config.yaml
n_kv_head: 12
head_dim: 64
activation: "tanh_gelu"
positions: "learned+rope"
init_std_qkv: 0.0251
init_std_down: 0.0059
decay_shape: "sqrt"
Each number is 128 + 32 x the weight over its row's rms, rounded and kept within 0 to 255. Layers, rows and columns count from 0. The size above them is the row's rms in percent of the matrix's.

# layer 4 MLP up, 3072x768, rms 0.0845, rows 460-491, columns 0-47
size [116 102  93 100  94 115 100  97  90  92  99 112 100 100  83 121  90  93  95 101  91  91 139  93 112 105 104  94 110  96  95  97]
[[183 104 104 192 127 140 160 120  97 126 141 136 107 174 131 128 120 166 137 136 140 113 123 164 109 132 142 151 172 134 115 138 141 221 105 112 108 127  96 117  92 100 176 121 140 108  98 166]
 [144 213 104 162 151 120 140 169 160 102 150 140 157 126 152 137  69 170 155 168 103 128  91 123 109 134 155 172  56 119 132  90 111  75 168  93 123 117 138 117 118 140 142 159  97 133 191 173]
 [175 167 128 123  82 177 139 111 132 104 132 105 128 118 130 103 148 139 135 179 112 110 108 137 144 121 176 141 116 143  85 131 124 110 161 129 195  78 133 145 105  88  54  85 132 103 132 130]
 [145 133  70  75  73 117 185 121 134 114 161 115 158 141 135 102 129 189 122  85  93 104 128 143  97  87 128  90  80 119 113  73 102 150 130 126 149 156 149  98 130 126 104 145 165  88 100 176]
 [130 162 147 154 124 203 162 168 162 135 141 191 165 137  96 119 116  67 123 108 125 119  82 116 134 140 144 207 107 126 126 144 175 138 137 106 125 139  98 115 117  79 183 114 187 146 125  90]
 [147 147  63 161 131 185 118 132 104  88 161 109 117 157 128 106  92 148 120 154 145 109 144 175  89 116 108 176  99 198 118 112 159 175 125 131  82 149 156 121 173  84 116  91 190  80 163 116]
 [137 175 133 134 121 132 112 156 121  86 127 131 161 134 131 109 119 125 114 126 126 126 143 192 151 153 129  81 129 154 155 186 102 169 177  97 126 102 218 138 113 109 137 166 126  83 147 134]
 [138 147 121  52 125 144 156 113 162 105 111 118 124 108 197 128 144 156 114  66 121 125 106  89 122 142 147 118 114 173  91 124 138  93 119 169  29 137  94 113 132  86 156  97 123 154 147 251]
 [123  62  99 100 165 180 187 184 121 190 134 124 127  90 130 168 117 111 117 114  83 136 121  96 143 157 133  68 161 142 136 166 111 165 125  81  78 133 134  86  84 114 177 159  77 115 112  70]
 [125 150 102 110 156 171 152 195 141  94 164 143 194 114 109  68 150 163 137 142 126 165 125 126 212  88 155 101 199 146  97 161 142 130  66 111 102  88 132 152 139 107 196 165 170 140 153 193]
 [111  82 130 182  47  97 137  78 119  91 130 123 157 179 101 131 105 133 118 101 122 125 126 128  73 135 229 158 125 144 127 116 216 133 132 126 135 131 117 108 153 122 139 104 127 108 112 129]
 [165  97 143  87 143 105  93 141  99 121 108 150  92 106 139 100 155 123 179  87 128 156 154 120 118 174 144 104 120 128 213 155 166 163  70 141 198 144 179 150 148  73 150 180 207 113 128 139]
 [ 78 131 112 138 115 116 119 149  89 182  83 178 145 114 159  83  92 115 150 202 123  94 108 106 122 116 104 162  92  58 124 113 146 152  96 135  87 201  86 188 142 120 118 142 128 127 135 159]
 [123 167 183 118 137 162 152 127 120 189  95 148 113 133 181 162 141 145 138 145 104  74 175 144 139 124 177 198 156 120  85 131 179 145  79 172 130 109 132 108 140 154 106 136 134 118 125 160]
 [ 99 139 153  96 129 117 122  98 104 140 150 203 156 112 115  91 133 139 107 106 156 130 127 120 115  75 161  79 115 123 162 143 103 128  96 179 188 176 153 154 175 117 101  60 160 162 189 103]
 [151 141 115 125 128 120 166  86 117 114 145 166 169 108 197 124 189  68 125 118 120 153 124 142 116 192  84 132 104  99 105 120 102 109 121 131 156  60 122 143 174 146  84  54 133 193 151 149]
 [171 142 142 117 150 122 115 166 144  97 147 164 105 128 165 150  96 138  87 112 173 118 101 105  49 147 143  65 112 153 137  87 158 104 160 132  81 113 177 158 156 168 109 131  90 160 118  77]
 [ 61 147 114 121 136 127 128 164 156 148 142 116 133 153 130  77 105 110 141  82 101 143 148 108  90 188 157 127 117 163 179 119 152 155 140 100 146 162 129 128 126 154 158 150  88 111 162 140]
 [154 173 151 147  44  86 103 119 203 100 171  63 148 159 131  94 159 101  88  72 109 110 145 129 144 116 136 129  75  69 159 103  98 132 140 183 180 167 115 137 114  96 119 117 193 165 103 113]
 [193 162 118 147 139 168 107 107 182 100 190 101 124 146 100 192  46  93 169 125  88 126 132 199 170 100 138  95 214 151 144 110  56 106 157 200 159 145 152 156 177 127 180  72 118 144 122 150]
 [ 97 190 129  55 121 136 157 103 160 126 117 131 165 139  94 121 110  91 198  96 165 171  68 186 163 171 159 116  91 161 156  78  89  91 130 184 135 122 132 191 167 125 210 156  93 142 132 125]
 [ 77 138 108 128  92 116 140 142 198 108 170 115 122 145 168 146 154 165  76 126 128 110 125 151 129  98 144 143 135 182 110  86  94 111 161 169 102 120 120  92 168 112 127 141  60  72 132 126]
 [123 139  94 169 180 128 146  89 135 119  27 120 165 143 106 131  61 115  73 151 128  91  89 123  88  94 103 213 113 121 125 155 134 116 146 125 103 171 194 138 102 101 132  88 131 171 139 174]
 [ 93 155 150 119 153 108 120 125 137 106 123 146  71 121 143 121  97 169 152 184  99 119 124  82 123 133 137 159 173  72 151 124 109 197 101 144  95 116 125 174  96 156  83  93 140 142 151 149]
 [142 142 148 138 169  98 114 133 127 179  87 166 117 154  73 167 101 153 229 147  98 155  80 101 106 140 118 116 159 151 174 168 119  90  88  94 105 156 121  99 137 185 119 153 142 131 112  63]
 [107 128 145  95 197 190 136 177 118 139 148  68 138 102 140  90 130 129 143 132 103 170 109 163 132 167 169 158  77 105 195  82 149 127 123 108 113 124 120 194 120 112 129  57 154  70 130 101]
 [140 173 105  97  98 168 148 134 172  90 122  82 137 143 142 114  99 148  95 131 132 132 142 149 122 179 125 106  92 161 176 110 133 127 145  81 172 189 141 103  86 139 128 118 157 141  33 143]
 [107 133 127 136  93 128 182 180 136 115 153  69 123 167 129 123 235 139 110 101 117 176  87  99 156 113 168 123 110 141 131 109  71 126 193 152  69 139 168 140  88  72 103 122 124  85 158 117]
 [156 123 170 124 156  80 143 130 124 134 126 132 235 161 135 134 108 200 118 121 105 135 211 170 125 208 118 140 156 133  86 143 113 138 130 152 126 114 107 102 172 139 120 105 127  75 113 107]
 [ 86  62 143 139 146 153 177  99 105 107 127  97  96  90  78 158 129 116 174 143 112 114 126  94 188 103 199 163 116 114  93 137 138 103 147 103 106 122 151 185  97 125 148  82 134  79 115 152]
 [132 118 147 127 173 138 141 181 111 154 107 162 118 139 165 148 161 129 107 125 123 146 168 115 160 105  95  62 169 100 109  96 127 109  85 143 124 182 124  84 101 139 135  87 115 102  88 132]
 [153  76  58 154  92 116  89 102 140 159  68 136 139 176 200 108 150 129 179 143 149 204  85 137  98  49  88 162  55  79 145  77 156  60 128 102  54  95 134  92 132  95 144 115 127 109 162 161]]
# layer 4 MLP down (transposed), 3072x768, rms 0.0452, rows 460-491, columns 0-47
size [111 100  98  99  87 107  96  96  94  96 100 105 101 101  85 119  91  99 103  97  93  99 140  96 107 104 105  89 103  95  95  96]
[[ 66 184 136 132 124  98  61 108 147 136  65  75 110  66 135 200 146 125 151 171 184 145 138 124 126 117 158 157 137 152 137 165 113 121 110 164 108  83  94 140 174  83 139 105 104 160 141 183]
 [130 114 197  95 118 136 153 122 174  90 120 170 151 110 102  99 191 146 116 111 207 158 148 177 134 106  95 138 155 156 122 114 127 157  96 150 163 145  95 131 178 108  74 158  77 126 120 136]
 [115 115 155 105 102  76 175  99 140 131  90 131 144 129 135  66 135 105 124  95  83  76 188 143 133 151 154 161  69 151 152 102 103  77 129 143 150 130 163  55 138 175 128 122 139  92 114 153]
 [128 143 131 169 152 159  89 112  93 131 142 162  72 123 101 111 144 118 109 106 124 138 136 139 109 117 201 182 142 153 152 188 111 103 193 159  99 134 136 159 192 180 128 130  90 171 126 158]
 [143 127 102  98 108  86  58 148  69 161  87 164 157  95 107 164 185  85 144 142 101  82 174 131  88 147 113 145 142 157 179 135  60 106 121 142  84 158 123 110 186 154 108 100 145 196 109 176]
 [140 182 125  57 134 150 138  92 114 104 124 114 107 105 110 122  58 126 184 100 174 131 132  74 207 117 125 189 111  98 127 175 186 137  71 122 108 111 184 132 205 131 154  92 124 117 105 107]
 [ 90 112 172 102 160 136 166 138 152  83 130 138 118 188 103 147  86 159  85 134  74 140 177  84 152  92 135 105 119 108 150  61  88 143 136 149 185 114 156 133  81 134 117  72 137 148 112 135]
 [122 125 152 138 153 127 147 191 186  79 137 143 112 120 130 179  90 144 133 132 124 141 129  90  63 137 136 109 140 148  99 195 103  73 191 127 205 129 127 171 160  98 138 139 109 119 135 124]
 [ 93 141 146 116 139 159 141  74 136 105  82 128 158 127 157 126 114 136 146 184 158 189  56 142 116 118 163 194 132 102 147 161 110  99 160 130 148  69 140 139 142 161  54 160 150 231 198 157]
 [ 86 109 140 145 151 126 120 133 127  67 145 120 139 134 146 159  78 105 127 143 124 132 101 168 137 103  81 130 120  43 153 162 125  67 158 163 150 113 159 101 122 106  95 124  94 125 123 132]
 [ 89 175 137 132 176 140 159 120 190 144 181 150 113 125 166 178 110 137  91 113 130 145 136 151  72 106 157 138 160 109 124 134 111 134  73  59 162 114 108 164 147 136 140 190 110 132 126 137]
 [ 79  91 112 191 167  96 141  93 175 183 136 136 128 192 136 181  80 134 139 152 173  99  84 127 135 168  87 132 133 123  63 148 106 125 128 138 165 139 130 171 155 164 176 127 119 108 186 129]
 [162 145 151 109 124  96 204 135 151  81 120  79 101 152  91 137  93 166  88 149  76 128 132 112 161 195 147 109 141 127 112 130 184 163 104 120  99  58 120 134 188 116  93 128 138 148 142 123]
 [ 85  90  77 122 112 115 105 151 135  62 124 169 145  55 172 109 182 130 132  88 168  98 113  79  87  95 190 123 180 104 169 152 135 101 181 128 140 125 129 126 100 134 146 128 125 102  79 114]
 [152  69 117 152 133 141 115  41 165 126  91  82 149  90  89 171 129 109  65  98 105 141 120 134 153 126 104 161 138  62 159 134  69  76  85 161  95 123 139  77 143 114 161 132  84 129 139 149]
 [137 114 139 106 129 141 125 155 108 130 185 123 160 129  89 125  48 163 169 130 140 150 141  99 117  76 116  94 188 190 119 154 153 155  95 169 139 172 104 127  75 121 140 117 165  84 128  98]
 [138 108 123  77 122 123 113 111  99 153 122 123 107  93 110 113 156 141 157  96 109 122 156 110 188 134 156 104 146 120 102 133 118  99 132 169 129 119  80 143  70  80 133  89 153  93 144 198]
 [171 101 171  92  94 104  68  42  97 108 158 107 149 164 180 122  99  73 122 149 149 125  58 154 143  66 148 113 122 105 134 162 137 193 148 201 150 178 102  46  89 113 135 111 159 109  96  86]
 [106 122 122  80 139 158 141 160 150 116  75 188  84 113 175 171 169 149 106 136  49 136 146 105 158 165 118 175 106 101  67 162 133 140  77 121 111 125 143  92  95 173  92 153 135 121 105 185]
 [ 76  79 155 139 138 135 143 168  55 140 118  92 140 116 111 111 179  46  81 124 151 178 105  94  68  84 115 111 136  72 144 155  90 154 173  60 115 158  81 140 131 135 115  86 111 144 155 147]
 [136 143  87 144 188 175 105 168  98 128 101 106  47  86  68 101 139 106  85 131 132  86 154 168 123 191 147 146  95 165 117 114 110  84 126 173 133 142 136 140  92 112  60  93 122 114 149 164]
 [135 103 132 124 130 111 147 119 122 122 114 179 131 133 136 156  93 116 199  81 140 141  97 146 114 101 158 110 163 122 142 153 195  91 102 153 138  72 134 171 137 138 142 121 159  79 166 158]
 [102 159 113 210 132 151  97  68  85 135  85 104 206 127  93 122  73 156  66 160 129  43 136 115  74  60 154 194  95  59  69  90 107 148 116 155 142 117 106 176 137 146 108 181 158 157 109 126]
 [175  91 154  90 176 129  64 134 115 104 141  78  34 134 157 223 112 150  96 143 159  83 171 140  70  94 164 153 108 120 159 138 146 114  80 121 148 126 145  86 102 150 170 165 158 134 107 173]
 [155 104 164  98 135 100  85 176  91 118 126 140 153  81 155  88 143 100  70 187  97 101 151 105 127 202 163 111 118  76 122 152 117 110 175 115 134 178 141 138 104 139 193 131 122 157 128 164]
 [184  82  95 185  87 137  73 113 127  93 113 132 126 111 139 149  78  83 125 106 157 141 129 135  99 122 116 105 145 182 156 103 125 133  73 181 133  66 163 122  94 111 117 126 159 127 137 109]
 [ 96 113 123 121 170 152 140 172  82 139 137 141 165  88 139 149 134 170 111 132 126 124 156 132 125 104 139 154  87 153 131 118 135 141  86 156 100  80 129 151  70 123 157 130 129 138 107 139]
 [150 177 141 122 103 114 112 112 135 120 158 153 143  90  85 153  79 151  66 182  99 117 126 156 161 163 129  97 107 102 122 142 156 163  43 106 141 134  73  82  79 176 147 124 120  88 124 145]
 [102 170  47 129 129 119 135  81 118 167 154 109  91 122 147 138 147  91 148 158  74 138  94  91 128  81 151 164 118 146 144 182  90 110  83  66 145  98 166 111  41 110 122 137 149 160 109 180]
 [119 195 122 156 125 100 127 150 117 141 132 143 189 123 142 125 177  51  81 152  94 116 117 138 131 123 119 169 150 135  97 121 164 173  74 133 196 120 158  92 103 173 114 163 158 103 113 118]
 [120 159 107 156 136  95  95 140 175 121  82 129 170 108  81 164 151 126 121 144 187  54 107 126 135 126 130 155  98 166 109  95 178 130 161 127 125  43 167 138 136 126 110  72 153  53  64 125]
 [160 138 152 101  89 101 134 134 102  96 149 113  93 112  72 154 143 148 119 155  61 131 101  83  97 120 149  94 121 121 123 174 121 103 106 189 122  63 110 105 102 111 105 122 109 242 128 152]]